Weights of a small GPT-style language model, trained from scratch on English Wikipedia.
Architecture: rotary positions, no biases in attention or MLP, tied embeddings, normalized queries and keys.
Training: a variant of Adam for these matrices, 645M tokens, 4920 steps.
Each number is 128 + 24 x the weight over its row's rms, rounded and kept within 0 to 255. Layers, rows and columns count from 0. Numbers have three digits each. The size before them is the row's rms in percent of the matrix's.

# q: layer 9 attention query, 256x256, rms 0.0798, rows 0-17,64-81, columns 0-255
# k: layer 9 attention key, 128x256, rms 0.0687, rows 0-17, columns 0-255
q0 089:107145123136099111083157101173101133138168114148154151129157155156162147089099162135133111082084140137134140113115088155104148119118182108115140117091120091154171133093102138127147110116121090099118117172083144163133137116138133096111118115167173143120141149120130072153151144113114127124120170134071121116162100127134129131137167160139098126159110153142098132113127118113108136132123115081136141179134112139127136106104114153148092116183134119150108112113121100104100163120085092112136166156129131118112143155166150132107114105167125123131131134115153129077158127116089174138104103157135126120109144174094153083125128140094134112161104134127143102142144132107123096157102166167106133173097104134159118136130121137097124152119098133118150083121099107135139164121076106
q64 038:096114123108107118124127145160116166124102109090147158141124156142146166136121156130136137114099206134102146125087114150115152168138126119138119165154098140150133081126093114107119106115115127102107145181129160116176083112102128085123069143148170129161141132079134114154162158120114128127122163121077149160127142112169120140160151159130092112152114123123125099118148115098081136141116124112143110148136135150123137113123129113112121152160151152164130140185139119120090119137094116115114125147184147099115129178167144113138124114153185154107139135111104114106116076109127164153124137145127145070099136164121108107114135139105131111144125140115120122155118149143142128149171154139142155165144064119140122155147096141112112156150130082179141131148100127108103100116109086
k0 063:145099114146141146172142145090120178106130155118135102109125115150145153129108133131139155163146160129157126140162190099123117176166105155133142133157134148097113103135161140133147138118136127133138153124149140093127058122136070138159110129126122136144095165112115138127118099132208094128133108139150118154120135109100178131093128114141104113123142125128145131161139099177106170133109163157112130110156097105105126124145202125124170156110151124150066172112141134145124113163117121182120108107143142148113108144120125122148125148136130102118104122122131138117151143094125117104121155101149127094068149122145152163150191078147123095124116125105138171144161141107110119096124117133149157133158096130167135143128101167107107120078114098160141142151149132112117100131122111
q1 105:145123152105141132154121152126124110100141105105119125124126130142143103101155069110125151141122091168158146136147125080127144107109107149105118120144161137122135172152129132131071159143134094125159101129110143129112147177138126143100152155121090109130132113161120160092087114146137126155141058133169141158142136169124130165135098123109159122110117113095124136125118138120173090149151150157110105105113128130121152186125122117152126106088160142102150109126118148161109076161119146114143135142116140143112090125087118127116126184100117096135132117129117132129125164152154087120126157086103118141136071092113110122093102104130165116078094084150101163094112126119164153084139131139113141097134186131117126119143139100126152127155121163089093152122168164091100131145148170
q65 079:140103132135123145124129152109130101123130107118112126134134156110134100102138087131099120154136106161151136137152137106133135097120093129119155112101147121131166181143119131162104159155129102139182093088137106144090153144147126138118136161109093093117117116167118159082071097103137101145158082138178105114133088133114139109114110132117124140117171110118115147150107155147162092142163125156125134106116123087118151159139130139129113092073121129110146129087133148133138115145140158115123097145102150160146144092098109165103132161077052105127115120142139146132153153162137080093130135108116128153160101092127138119159117105185134117091140115142134117121154114138117156073113092120094110103098157145059145130126181098142145147148130149089101162124154138140148120143148154
k1 109:072146159128090086094134137156104125166162147133131126132108092116088097153155159097132113087098128125133140108104088173118157122089133147108078153088133090169153134131104143103137113116110125181099149140096104158159175097100182128134138105176162111119152112104143114136141160133124121080122168113117122126166120100083139125124131148147138155133112141133079149107115120111137125123130118097154153138147133159134090135092106154150103106149115143138118091146114121119095142077092099145098148137097089142115133102143125128124119083107126137170132158109133134137123099145070138172091100133123137145134154184109167105133135144150127164152129154135146096120123132134133132164135117136106124123134155106127160128135138148102168131121069147169143118119117095150110175119129158
q2 080:124165133166120125115141115123136112124108149153111121131123114167108188147132143106145109136152132073125078161145158128158122131149115112132160099111147130125129110103155116126160120105095137123081123116127127127116102101141111083156083093109129127137094139090144112155164112152099135122139195143108132125101148073161131083127161136117133102151135153147172125113171109144120146108118117125139100119142102147105128074128098127119122177152114162133121159117110132128127126139143115122118126105120085111108109123147102110154101100139115161173124156134162118093110125117130121077156116175158145170137112139178145135143170129107113148132125168119145115165135137099114143165143121138175128169087080102183156167114161171154087117106154102124126150103116124135146078093110093
q66 074:079165122150111110099139095135134126136135144153153137147153126113145135124130154095123097129133136113100120108105121131146147150143126123129159152086159124093104088133151098096154091127136124129098150139111122185145109124173142124116086104129128138139183163096143068193166105140109111108111160105101157121108143097140115143154136116128152131161115149118133106071190112096068132119112128121151096127118123138113112090130120129153149153143125134143113146144128120146120146111118124128128159123135152122114089142162144114123149100181175129137095137153134143099127152124101156167122143123132121117141138166101133126080173161072113120166101153082149104129122148114154151184120165148156120146126070104175128130163129152147070145105142109149140129134092129122143169105121151
k2 097:167083094091149104144079125151133097099143105130107100124121110114141085135102128176139179119124104140154131113099100099127125150096149152140130126137088166110118140121117137135109116134157107113160135134118133156123115135102094170120127122143130128120071132183119125083107115099167138125132087132121091139130126149119146173097121072137082164134126167123111145134089139104157137180114138130092104156113149137136120152111149108115158132105150109114115140162134136109169160109148106162117160107129130163112127126124138116128166162103147136092112078145143116145142135120168104094128149129145156118100140098104117105131069101121101101130135144112068134129164161173135105125107150096100125148161194114131121108173110114115106151116117161135086135146147133096099096159164124
q3 087:138130109110140109121151163113121170138143143154127074125114085124106104154104128127166129128108156147132120126095115165109111141131155104139092109112119161162106118155154121118155155080117165135079199117094125102148114102113165114124132096144135145101132122158133148142144111102137145129117155106121110143130165133158116114135105130123166171137107130146107146121122126140104151086106123096147164126132142107125089122099112118122100133146080130164088134178147096101150153104140095177120138148103083133138155096141151123119125125115146145146113114173156110159080130134117138137123092120107160100120176143145164132126140153117130184160133118131135090134127072208120121106122118119147100129122115140125163100106105155152088084075156114161088139105140089168117118132157133
q67 093:112152135133095111095129121139102140139152164131120136123096092143087115185104131088156162111136119106137105129134113139127138151172165123123097138106158122129133129132182127125152153085131110116089193112100123157145137119133146108162146115131131146073144153113128131157138113143121158106116188092118148108120154129134129118147114104140135144129104154176106147130129126113103156148109132121142124126101158117090086071080096120139096146160122143135077138143129129159116147112116118141110148122094094155091145121167120119151124107135134173171124130172136106135128138110117139146117114137137112103109169158144148111075164155088171140136101126087118116133098130117153098174089154149174148162158153093167171112135114131109117117085134151148109087126086080134108173127125128
k3 101:123131122153102134185134120117113099143139083203160116112155132108146138090129117163094137160135117065121155118154106169083163118134141139131118070123151101152084138137140195091161119118130076138117162121103107123110072095153119131149181096152141159104116140123147148135140135085117135136100108111106141177139096110134160135133131111143091184145123139126120109117168128122145152129106146144118158134142090131131127113148157140109124112150118121134146137119157123095142102109133095120113111100120138144127146140144154144140092152139131179119109132130149144147097120132093166074096093112159092150125094117112166105114107135089110111156146105133137116116153091114118109099139129137104092139130066121123157116156144169136154120100101136137154100076123128109117122098132107
q4 085:141131127122141155135133157097121132088116163116124080129099160170113132175128080114142147138140134135120113166128154104095131104136094103121097095131148149133159125177126113132118120128115148134140136096076091101132132108075123135128126125103098115088146120151131160134143088126135180150109110147151149140135157155135139128123115110138161125098144114132154145150154114170122137119126123140139154129115129134099107178143111133177124117107123119070131117132073114126142100154121121147117104152140087111101128157087114166120086135123120093164121082125141079135075117078139125131117125067084133140122103121147138126095141094133125164111117068131137128121124075180146104088138128112168107122127121124084165138098163159129133105138154095123058140101167117130157105120164114
q68 090:152141106139125136106174133124104163105129163150098109125108108132084139180098115123182162098145121127126099132118096155088119112150148115100107108083181126129163134163146122133114137102121125130112148112080115155161102129112143136146125113130079150067153111133142166120138113131160141145164135143137128143105177136159164157149096084141114100157125159179139141155140124098125127167124110134114142108093150118102083120120111162162125142155096168075136130115116113123146150153151142132135102102117082170116124148123125103189125118128133145164150107158162091113125153116137096068148097106149115115083135151128152112101151123101185131114114091099142126128122119176158121133127131125133135121160138119131187163125145122151133128129151105142072123102126125147116139110139100
k4 088:121112132105153133154133138139142118105133122116097143133153151115148097136120149148114114144112121108173133106121163118158091076136099132113162154139127160114078118113111105153135084138155146129160120105162154112117129145134131119115113141099150080118111082128109188125089120116141093119180116130121092153127121177099115079099117136135109112119101054111142117122079117114130120146107117126134139109125129134138128121081122092090088109142146100129126116143087093110134171187191095108107146147118158123112110158118153115172172169143150112121120149147131116118138134142100153095149167088141086138129155095136106148130084146132148100117142123081094105117119158099134149135136105110112115161130173115131110117095117089122148086152121121109111116121129148117138089166177084
q5 075:142148157164127113169152162106102134109140153174110091135130113126122137176140105128123161141075090116143127093099119127103137095166107132127113090132143115115131127157130101102130143088117121137079139120081101133147107093109122154158159134139120141099122155138141146121122097168147133155063149138143162096129139142122133106078136162148148135071080171143143146099136103144125116125094107135090145127136133161081103103105102141162140107110103142102126118158079117154110109145135094124110121123137082133113136140129166082152091118166139113198105127070121135171108114154103124142092109098106116111151134131158146137106151102113153168116139119151168072121138115136140147138112134091127128120131122109098181131111154181138148140092169125122136111132146118120123101116124121
q69 101:139169139183120118083106159145128121122144156167084097143113097158108136153136126139145121107179094116113094100141097142119128134195129113094142113086153128112144114136158082116141137113099124144108147107099078143146097124133131107144147121098127162109127135130151097135120072135126129148158145121158147141115147170136154135117096144136145105157136198153131141108163101112115108145108098109150126108097113148116097102147093142107107169125100134071148123136096122143101098125130105120145104128105111159091103109137131089178103118154137155193108128146152082121105155128114126133135130109137119151133124161149150141116144143097175148121135107111157085136138133143137180122093157110136154153138139118115176154124167131157105149109150132143116152084126067111088154134113118
k5 100:111123090141106112119115094126142104139149158135125095119130125138133129117121174118123129137105130119120128132143102160116158106103134155131134101083123127138110106119132138054189120117099143145067120184122136099110089112114117154117130105157155159082133157092175143147105088103143127116110105093070101123158135129161118125140156139150149162162151144134137163102145114103112134159122084153136169115157110117143119125127137186105135120126111104129134148141112110063105139139133113151098139137106128118162141161147148111148104113173105192141111163145132137144095101108118164108099105141125166183116159111116173119082126121097135151167138099123167119150147127165164095115161110138130144145167119132122106124155132156113125111132077122143139118154142124125143105164110076
q6 069:130125131097121122125127115122153160113142109147164129125120141125151096135151116109124133123139124142159121096140156113135132146114146138147153145125108096143064142150098158131104140153147095077151110171165151113128159159157094111073089120088133110132127158135118112136165147149147054125158143135105114143145117138100099141138106143133139124146167084129111118149134140130121129118147116161105108132160126100121164112133184152094133156149173166114129129103193165124132144119089157137127152169106197134132107100155130140129129138125156133077132141092080141072088140138140149181110123104161102127134134156117102110136139120185090059122138151128111123142126148058119119131119104126124125120124149122166110121140095095097128094135131123097139119163119148111108125164112141
q70 100:128119117093133149146087152106145139113106141140157156124137152137170082141146105077108100137138179144133150165152147087133120121091151111158152165163078153128111131132097164124117136157152132106169104145155128100083164140155152144112092148133133095147117147117121119128116144166122112137118143142122104130176109122089103115102144160128105133104137111103123111121116179138134121102136182149083110151144138090135131131143142124132136105112180130190155143102170141156156125135129135093116132129140177147165140096130132173086148127163112139083138140089050126109109108137129162154125105108109148106145101132135089136176137120152095094143161158143140129137125128122123128154120117112123146116115108123131087080140141112101126102134130132122124117167127164139181130181141166
k6 104:139110125130146181141114126150143134121109109110120148171102122116126119145123112137121096114171135149114103140150121112152089127089110155102138199142112068094151155131128147180093133145117141131170105103158141095109183161121154136129119139110095105122157083137058124149118155148133108149115094156157123128135137140119152087101118148144119089095136106150118104148110096137170118079140156175138099113137139124095142104125128112158138092117127160107127146081115120158134118137133180082149095129138133080140145094109104125191146118116109092126170107156126131154108118139130134139145124119128130144144114136146089120153113154167084093103150143140136126119106115131138141128116085143138138101072107158090119120065137093132169128097149134111109131088124166132113134132120130
q7 060:109167144140109098144131106132131117123147117161097059110090095119113090133116115173160133114125086084145118122134101171102177114173114141082123116079147127183147136107139105122167120085133117165118172143120128140155103121160144104126128122145153155092157134138126116126149102129133115129094141120099098135091131148134110113154138138123140136155099149161130135118143112115115117122120097122114146148131146109108130076152164155120094128148070097060082101181153131101146158094114107149139148141113088124097104138173168125162091085137149159167151140159147140154109123142099132146116098125141145110135153178128159140098117149081122158125097112098148101132108102193116110109095133116136108088156139126108135144120123130137100134132134124129137127125126113137103164149140116
q71 095:112148119147105087112147160152144131131172113171135143123155085111132122132113123114122146131101105145154140127127090127118174134162160101073128142134149152149165093118139066098148103111143105191112133125102128141137106105115141111160144134143169147083136182081126099159145136131118137138112143156120134113130148141131116122114100130132146162140119153154156095106152063121125116145112117097147144145114123110099118130119134112131063157153117116135115114163152154133099131163096092123131124103118127103112089110183142129174107125139118174150126171153132177094125110130112133145146095139162148129123117171137143145093126156099186153129136102122128070141128127118163126178109121119129138114159130128177149168121157115124057147106128136155129122115131108069119131129094125
k7 121:137138104138121089114122121159109132155154146129166103096154108182108119145101153118145165107104145125098148081138110148092147144133144118138105124107138140143115138144150141082166105107119115161074152139130102119140127107113148118198153117170132147100103159122175128132108101068119165096104157103112159127174135116140107164134149133149145138159145168131090139104150149118113157121115109114127143127179127154109097113129116172137147154131129108117136130111116102092132113093119112147101173129116091131142122165155123127147101089154122143156123140150139123144132101130110152160089124145151092144099140127119192103111185168105109126192144133136124118132148115130157114161120160156151148131145097121139154155153099181111148138108088109136156089140112085134119099093098116
q8 059:153125094113109102095121143143090121122156143160129109110170066130095142145124172125129148124142114121114118141121111141095149135150147121128060151130138148140116150148156179140121163096080104147127188150087102166170101086131135121124138107148123172097120126119136106123139101085109151131113123119146104089168119144130151105143078107124130144153122172146137152143148105121119101090129156120143142138143106133160122103116108125156116119159105134182136130187139138133105131127117083161141116118140103139118125144179110105104108139116110122140116130150146138137130165137125138108149052166104127141122125149114147078143169156124147145179151118101128112139139080182135106159123151133133122139140114101127184159136095124135094175100129148135123127133140064149110114090117141
q72 089:134142155133120081123088151164111084136160108157179121090170117094104116110132184107130144153101101147122144104122093125120175145125153086121113136134129140145156112113106129112132135054131072123146139133109100154138127108126141144165138131209145160132116136100148098174135104083097154070157137086099145114171120115115151128112116141112102113122102130129106138113134119093138152151152169155132163145144136126146126136136116094096145164118104167111122161162099145144101124097096111152102129124118120121125134107153146125130112124125156138152132172124114149072082125156105108118118091180136129152102128177108128135111129146111164154153128121136091116164114156132147127121104126130142151122150129106146152148119126130089102190084151150151138136132143112145121083098126127
k8 118:109162118120106095125180096146112143154142130121156097125121094139084158109082121130148158111137156109123123130143073153090154131132131141139120108115146097122151140106141138107165087111116103137095155114128132143157112096137144108185150136151166117119121148115178128141143100118118129080112158117109147136131138125152126155187128128142177162121108152153113134163070143080113159154105128128137164138132136129098120122135128150160131091126113100136100137144090130094124111077097108133090144105105088149135132147184142124143093112111119157143156127131162147151144122095113130114109127155154127103107147157091198116102134140103158138169119172116147117175130093161114118149131132165133129099153098128145172101134105167164118143123095140128168066113134117125101136103109150
q9 085:117112116124121137160145159103155126122171125168131126127082145108139134127110111073141129136130176105105123135068160152104142103129072131109061133112115101141139153159156127133125129137151166127124139178110136115137128089102134176115132101122140133136124132154139153064135141129101137125123122127117129122143125162152122146135131088122154150152131160113131139118139112160125128161090095121135161146169122119093112157130177141154110128125132102172141105124081140108190160144094109138098114108131113103132150125144120170078109128141111066114110136094131176144088117093124165107079113113121114101144130112133144088133139136129106162161134119133151075158146065181155113119074141118128091088137113124131130107147124156118102117132098095119099103144141126101100104126135143
q73 095:104128095123146125134138163167081128124156103156156123097164147164117158136141158116129173086119118117160148138124133116123124064162145086080160119138116065153191117145111130127162119110165087135144110148121113150133162114133147172157114109186169122108110123119145113152149092128111113118098147133125123081161136154119121131140138124115094125138086165138133169129167109125088138159164153127086111128142178124117114160117128129107154161106134123141160124136106099081138136191118110115119150097099082080112105105139121110105148139155116185109155130083114121093091133155088121140133085137150123111123117118152139105130101125090110127144142127121138104127177143116118104102135126135105138113132148120140119156152138161161141118137100164160122146121087105114127147151121109
k9 103:130100076163080131105132117134120144145127152173160091103141127146115105127142127117143165139129126087136100140127111137099098115176135139161146130091162152127102147113134122118124105090155113171060179126121154086119126109119187112125132086142132151128119157095159077164139079115118133086108197145109126100186134115165110138148129162105155138116125128134136135133130135117142130131090116134110162136173121127143126122139120138158106119140098116110115150152088134137106125064121106157087163148108137144102155145164146107113090084145146160107104121113126117138093069115138150134112164166138117090144143144145176122110138124098175138164156116129121106153141082114108113142126095132144137149154091109107151144123119153111114133091115151148147124120104135158127126130096124
q10 079:162094114114151123102129133152115138089139104147161163063096101166126127116132123130106154143112102138152088075103156122132127136132135155092147098116133178132135116119141138159102150137115100100133123074109143119109094169086094123134152119120111130081098121165137150154144120110113162128125094139180146112150132097139148139116135110122081136137184108105134119094113132113146071113165158128094120114102122113129110163149147134123134168136137142088131126149123126138144123122148124126126123092144125098098130158129135113152138142115174154107121117129122115143146135113167107130125167111112152135125117120150099116138132113123166142099090053120110169082124124128121163094100160099134158154186126173132130121156164133119072139172138124126093140163123092075122111162178126
q74 094:141112140086138170146085135099113137142114094118139151162132167100149143085143156126100141124125126124113133148109175125131084127074118130160127106134085112119083114148109127129115138125120141085128100098158143076129144119133111158075090123100115139141149091163115160062135151102160128140068122128145113093142144109133118124119161098156132119135178119114149161098109145133138123115146154132111096101125105119154138131111106074148146092141130131174128146160108120100143150150155136117131156130094165138151152146100105143122157134133125101079145101099087116161115112172146128139135138156090136142142110111131096120141100092135093133130133119142140161083113101130095126089150097121153131123121101179068093110140130132130146079167150151093111163139165158127145097121136125
k10 085:150138167157138162135141151119126166138137129117101145135147146116131124141137124123144116160139124124145150162133144154155119148138137139139099147135168115089123097116131107167093138148121140106143090126097110131106112133158141129107145162119104103160191110101113140122147157165148091184122132118157164128098172118113138133104128097160116075098153126126146099191150132158122110109129156136134145123133091162117157136113112118096122113135137157112109141143143152168144125097102157137208094144157154128129101121096119134131117115113154110189132157130107112129118132133160113118171148120085116106128046127158091158141133101145143150095097136141105126151107109085120141103177094097160141097120121129159134119088125104119157091066141117100104139074160119131146135159107139
q11 078:129167131131117096109173146126118119148139124132147083110092126151080109119131128147150176120107125143125156125124086141089158144158158153126114107110124108163136131139112119105160122093111112122076150164111124138136130065151156115142165105143160107090173142091117121166097113097129129081103173095116152129169136115166090109152119145164151141123131121143094166079152115138127159134095140125127153127154146142139091101145140144146085129163109114098105105125145100084115115091137083138119137158153136135137126142133160128118092061130139150171111140131096156145142093130092146146072076115139132106093163178121171114120152131109121149152119134110122088117123091152128116157116139148144095084148115140134153147110131164089130124116102140164116123105148116144102128111122135
q75 095:112164155144095079094102152131098137133165168120110142138096077111072143142126165109130158124148110141122114088128089169116147178153107101125130160114143124143145129113173125113162165100119118153102154097114109129164131128109162100154123127129109133110114122063117120113126122115126148089145156106095143107131138143125120132128120108150167127125130168145087146105137106110104139158114159088151109123134108160159081074130116137125160141163158114099081133153150132111101102079073125137151144091088125169119125137158125140124132094135110162153119143125117173129142114120101133121089137133157116139114123155101150093108151175145144146118130122107135095143089126119149089185145174145149156131151158115162147116107152139110091146077125138163115123134128103097155143117104116
k11 132:085123164127065122111140088157107132157153098119157095114113154127109125134134144110113144121097136106142169133111105156097185145152172149080160135105141120170153114114150123085150124127121115119104175143124111139144090087139166115136154136167176128123154155119151131148141087076138143105118140106132130090130123110139130116147126158112138160108135139146091149138116085115104118133096133125101156175170115117127142097125140137115107149147107100159120131156123086117088134127120087109095127140143096137096096146166119126145124095160119144156109171157133130138131097133076129133097114135155139079106144143129200113151152141127124164165138155114155085140134099149096096129112113153097130136141102113124152140130095155101149140117097125171157091139136083151098149103106103
q12 085:080143145148118081095174133139157149123150111153144086121121144154092121105109108112174145127099141105108157133113098157109150108155134094131118104126116122173147137170130142108192133109109104107102160142163106148128109101120149114138139078155158124089153129153123148130137111081128149094123121108099143144143131141147099168160124128143154174149113118126088153117125131090127167134100137108106131120153153119111108101131155173160080132128123132135132086118123090066099127102139108125111174145110120128117144151151112154146105102074113139137107082144163117161115089114078158129078101129159130079110136131105175144131160134147168142156120101115162119162133094137135108147101130113125128133145103148109166133121128149104144119122105098128128138158174109153097135075127122
q76 104:082151137156069070083163105143086078147138128118111109092119094135090120136119149121136115143134126106134127115100080158119146128162139108114141114126153112143181135131136129089168132100131111152105174107127097152152136091100158086130146113147148115106100140111134137097114099075104109085139154132134142134172118130121137108156119116138127136161115148156083107094120096111110151170096155087146164129149162152112113126103134163120112164143116127095106107145115114097100131122116088126114108114115070130096118135141138111124110108116119129156130137129157142129116094138091156127079128101165074109148130150118177130132154142116137165160121149085133109141157147142159116147145133125144123141137162095146167107117139160103152156090086125149149096107083093142107125113110104
k12 096:119121072112106087134109128152100100139138127129160126116118165151126120099117148121135144155103149093110132098115105151086174122134138112142113094118127144131125141123144158066165092126138118137101170157106120132134122097116117098148133104121157146120137169119173096131130095074103148078085144127083122132142113125171104155162147127128152183163129105151111147099139126123134193136132145126148131162185138123126126118118138144160149136116131081139103100155096117114115123122126094150074153112141120092126133184185144144142094121137137135087104159141161122136127129075112174141107125143151113096111177127128173113104134114098118128195118123120119081134147127153131092143102155114134122138148100116136143115154103183091112148137120110135147096153115115112134105111114109
q13 077:132112090107101091134135143179119158124142103144129085111184111101158118118133139180111112116153156138138173088105139162069164147084159114163108133157071134123102146098107157090137149128137100145112166126148114115132135163150144118138128133120140172137115125115118138109087106090104106108114112093160127100163160138157148153151162136079101145126114133132098134144125175145136132154130114127128145133166108136165147152142121111120090136122107148148118154122152132118125146131108109133121100086149135138135101095139125133156104094094152137107125163159141159139134145116081138108076144149144104113119161115152132096139119126116119090150157108144111097114193131143094110127140123142138138087161122102122190120122140147110101158139083094130070140168110118116109163134096164
q77 092:086132124074105155130140142125101123132144117095163113173115133109108099172170102115102129100167132118112124131116155146151118157121131160184132157099085148135141166128132166087142137104173090088137148146129146112093125124151120197119129113158146106121103145135109163122108147105135149140097129112129121157150101132125119121139146107092092133116101139142104171161131134127123123138150108147099138101136184120050147133072167115137123123117123123128128152099158094161118215146144119068108144142092125068137144104161109139091120116140090122108177147175140103130135111113118120147095078142151147090137171133136136152114149142113109123118137124120166120125144127136120146150138113137170156151134102117110126130140150138122148118106127132148110097117121138130133177106134130
k13 100:145150106160111139107152102109110129159129108154134137110149110173078140156187150129078182126126132137112094137137111186090144140126146101101152105105173142152108091119117109105170100129106139160083172124097080122114114110138158113119112110158138131122167144110148140133078143127092122109119191130123166124129118159119149140143130136187102128128150143141142124148120119120123147130110129096165156129119106138140132150105148090147144137122093114139122139094140118134091098112120079124115155122120115151135157167140141145121153144123171145145115134158127171119125094135106103120117135195105106147115104145078179148091127139146116149153152175172148099093120111121140135122145098117147140134141123146117160151105135133143122111079099154178151122125140098128118175171150096
q14 190:106142124136143154133130118096145136139095137102158124153145142140131122135077091114121107149143158167105094210157137140112121137133159169158116138117098116109147125130133157156128165134098169114158119137108119132104143130144146146117153099111125143146132117149090096115144156148097134158141142133117122152127089088144134095118104139142117116146132146120127103090149136182151116059154147092152137108122138127116153113138093115165108086121115117145118131146106109145146145137129136101123131113134153122153194132111082121099128188155093093115112094109147100125158134141133153126154121120122152094135137124134145139147130136137110143159120143146164141134092057121108118103114146121125060127049099160098062094106121105170159106125156133101152117116116107165133155149090145
q78 177:147116160133141117147069168144134139093131124136115149104146110115098150120155159149134132153140077137156117098119132102160119139115122132092149136155144153104146134134146115135082106110109111129138137099122110136130129148125096131112122152116087133143118097117148128108134156120161094151139091130144152150137134166123153153103139098113145119113147138134139121145147098127145102161138114158147109128073095118144119147139101085089142172162135148102138127133137144129140099118123139179155125139135154184106083161114165109138129152124190130131136153160092127104090133122150098112161161118134109172117112089128075172094120101107137131096085099129066138126141166108165161103143145113132171144205157120141145183123137081106091166169174138109121150118140137103121110141134147
k14 074:150097132064137116119175136105117113136137140178120124120131128143156162173114087120138096103138116150169147139195106120153109113096098140172135146172157167078109137128101126135094105202136123106149124150085155102145130154093118109150099147148137121142165130147121128103132131135130143143100082128138096130098136135124143102154139145110112111095163124127134118129139139150171091155128174125113150138133151117117146117136151117102123096090113140100110117152172158136128117117140149109150119134115174087163124108109126115129136113133157108101064166098132121157119126111131126118149116116139145129131110083154091120134107098101149118107094111117125107135107132127109137102139158082126162094104127145107136093106133108109107176192125089046123135109118161132155113117111103
q15 081:134127130120134138127130117167103158138118152110109144108094112123100137135155118123165108170127140101112126182151121108115120117141089173151154132125133181105085153088116117088137142138096120123117133120154129113135115118122117148103110135105134145116080130100135195127148111120130119112113116107147120141129124147139112122148096142109198140173126110196129069103160132102121176085127121124135147085180157117143130115115131107178148104096163124129095101159071125084162126138149125142138141144115130071133130121132104121135112152120132112154095076071112113095099130153122157149137096152111143156123082103136130097105187111166166139125122139099113120136139138150099159123127145145172102104130164151096125148095105138163149138140134155097121120099164143142142101123138142
q79 101:118141131153120093180131123141102087121148120118126108118080115143097134094176111117162114136117156124133141093137129162108127101114110149147097111127091157098147150134170131116125106100127085144137106136140115134091123115141124139111120107086144101086114120155154154160097161111169135118139120144104127154121122142098131142120125129117167121112141112130158134108070162117170171120113083115058148154146138142134163153148134193149125111100114107106126115150111120127119171117129123099136158127149125087110134140105122130130104156073118146082106129070157094132068108117151124100126113103129126135135096114087153165160073115085123144142116101125118146131124124152122144136126152125078102127118153100146160120132113111109139130171121080110082117149163107081104164079137120
k15 084:132149116114134090104177105142081128115143077119167123086119123179119129146144123167164107089124069136086113123126127145128103080128170106154133083121166142147144111173116187166145134084146114120127112161162119160118148139142160157112121129139140155112138150105145096138119161125107127119153120147105100091097170081093154159116151144109126119155112105171168141134118148117147106149155166140138126120137160131110141114112167148137171153118132158084099161156130119108120118157113133168130125097093099109129149110095128107162090142134169110109138128145155132135145106118150124148137113133095078137091142144114130147079108134129153119140115141167133143160173126124141152135141129154145163126138131166150168156149106137126129117106148098100140139100116156135092138145135062
q16 099:164141117124102097093160145177139142126130155141117135150130085114141157138122146116143117093176131159132142109097097103107123145117079124117169142097119163143171148127162105112120123124098098150131136125129138119099120171153149133110131140125149180111097138110145101113101153130148111116103111114132119152102144105163142137158148076079119144169137135119137161132134128136137146135148089149166119083144117078135152184125176142142140077134114120097109110116097136148136182105132111156128160163083113132108082083145134104137112146093138114110123111140087131123081128094126122139119102146157112168120157120139132127119153106166141097144118132110106118079151143177139114108155097089151138120178140142166157131105101144119087107123134142133104118205155142148100134094136114
q80 109:145132129115116111107180135156137160098138109107124095152132160092098172141107131131141111104127140159139152134123155114131115114155118093125116144135119128107142102156118154090162140135116099144098155126170164150141128137115133112118155117164155104149111146111152150150097123085120119143071120136119100163143142101149115130173131162104104136103106127136097121202160132144099151134131096176154122115109121105111139131072089127113108115103071121087166123093130121139145182106151097126128131152156165091056153127112113075103130095106097110154149131172125158113161152108108140113140103156146147157118138135125141159158096137111111118140153122084124144148154130171149156103124094067135115115132128125101112116134132113154142074126106172123136098125116111140086149126104141
k16 088:104128098131151101115139138125123100131106132152111090103132092100097124137145124172146135159125110126138078127179124116142156094122121116106133120117130138112092197071100174134141102120142108070156121117170149108109156086125120105151107116180131148110108158115122106131163112125108106115133137124164106113156146158127136098098113135179128151139122130091133142104136134104172116144146113159125154099158145122105120090107169126079149170128104089146118168158137147096074131154124155112112179088086114172120116162129120122155160117152145084120119165136139136126127115150159124117108110105132150145120141109112158136076143139129131112145129142145125098155155146145111145125147109137103148102130141131126150117121166128075140207190086134155125145105131135146120123132141102
q17 088:109126138159129126127129095146141155142118108099140148145081092124158119136099163167117090093128135160140124105126064153124131103134148092136179163079099138143116101107085162067125163130127107099117122107115163099128119150129127123157156150171174146145145091104119124178136111111090115108174143138090128169141130110163110163117141178124113101129105124172096132151103133107129093117120134092146091117136126120143132083144121105089082102135096125097130107089164062146110133155121114148130145138133116121097134108111143093165130123137132130128126140148090130083142111118130139161113108130174117119110145136150117085153124139137147130122168127105097132149129124119124172127124160191132147175097099156127116148125152109136099126122147172113144131139122155101106150139094165
q81 090:138142135181108162141132120142115159141139114125094144131126083113142131128101104159115106072149136105134160135110092138126140119087158135130185154163129115131140157093115141111139118124163124120153156116108132135137143168184140155105126112091137112083148125094110113167089160107140094135135132122108102159148089151107097134121136150167113093114097116142133113162111100132180092116112117101146123121067129140155162131137115104066121136134125110121140136083110075107120115163099118148158120133121139123071085123163133134155145146128129131143112167131134103091106189154147095103137133137150135120086136102092120089130094155130158175156136142093126144111129128164120217159120170135106113153121118117140115160132096127127128101150133121130117099122123128110143118092099126
k17 086:147159173095136130109114164099144111119133113151107111134132097117143110152103091097104119134092098172131154160157146132108112153165115117174111124125104145149114159141141140104150113136130109148154112128131084142150115134122129142123138130140174135131166140141105103136156150092149169110097120161080133114140142091095130128181152134164126116135105170161111172141143122126159149098140132078193140077079112140157141145094130087146098161130099159105109141169160116117117145062128174150120123140142090091143116076138143158132160119084125103137161135162113118081140121115151088126141128088154144117100139127136127093145121122145129125131143137175160112130073114141110140124136125156122156127110129167106126116142112115161185136113076142143134127153106134162124118109123141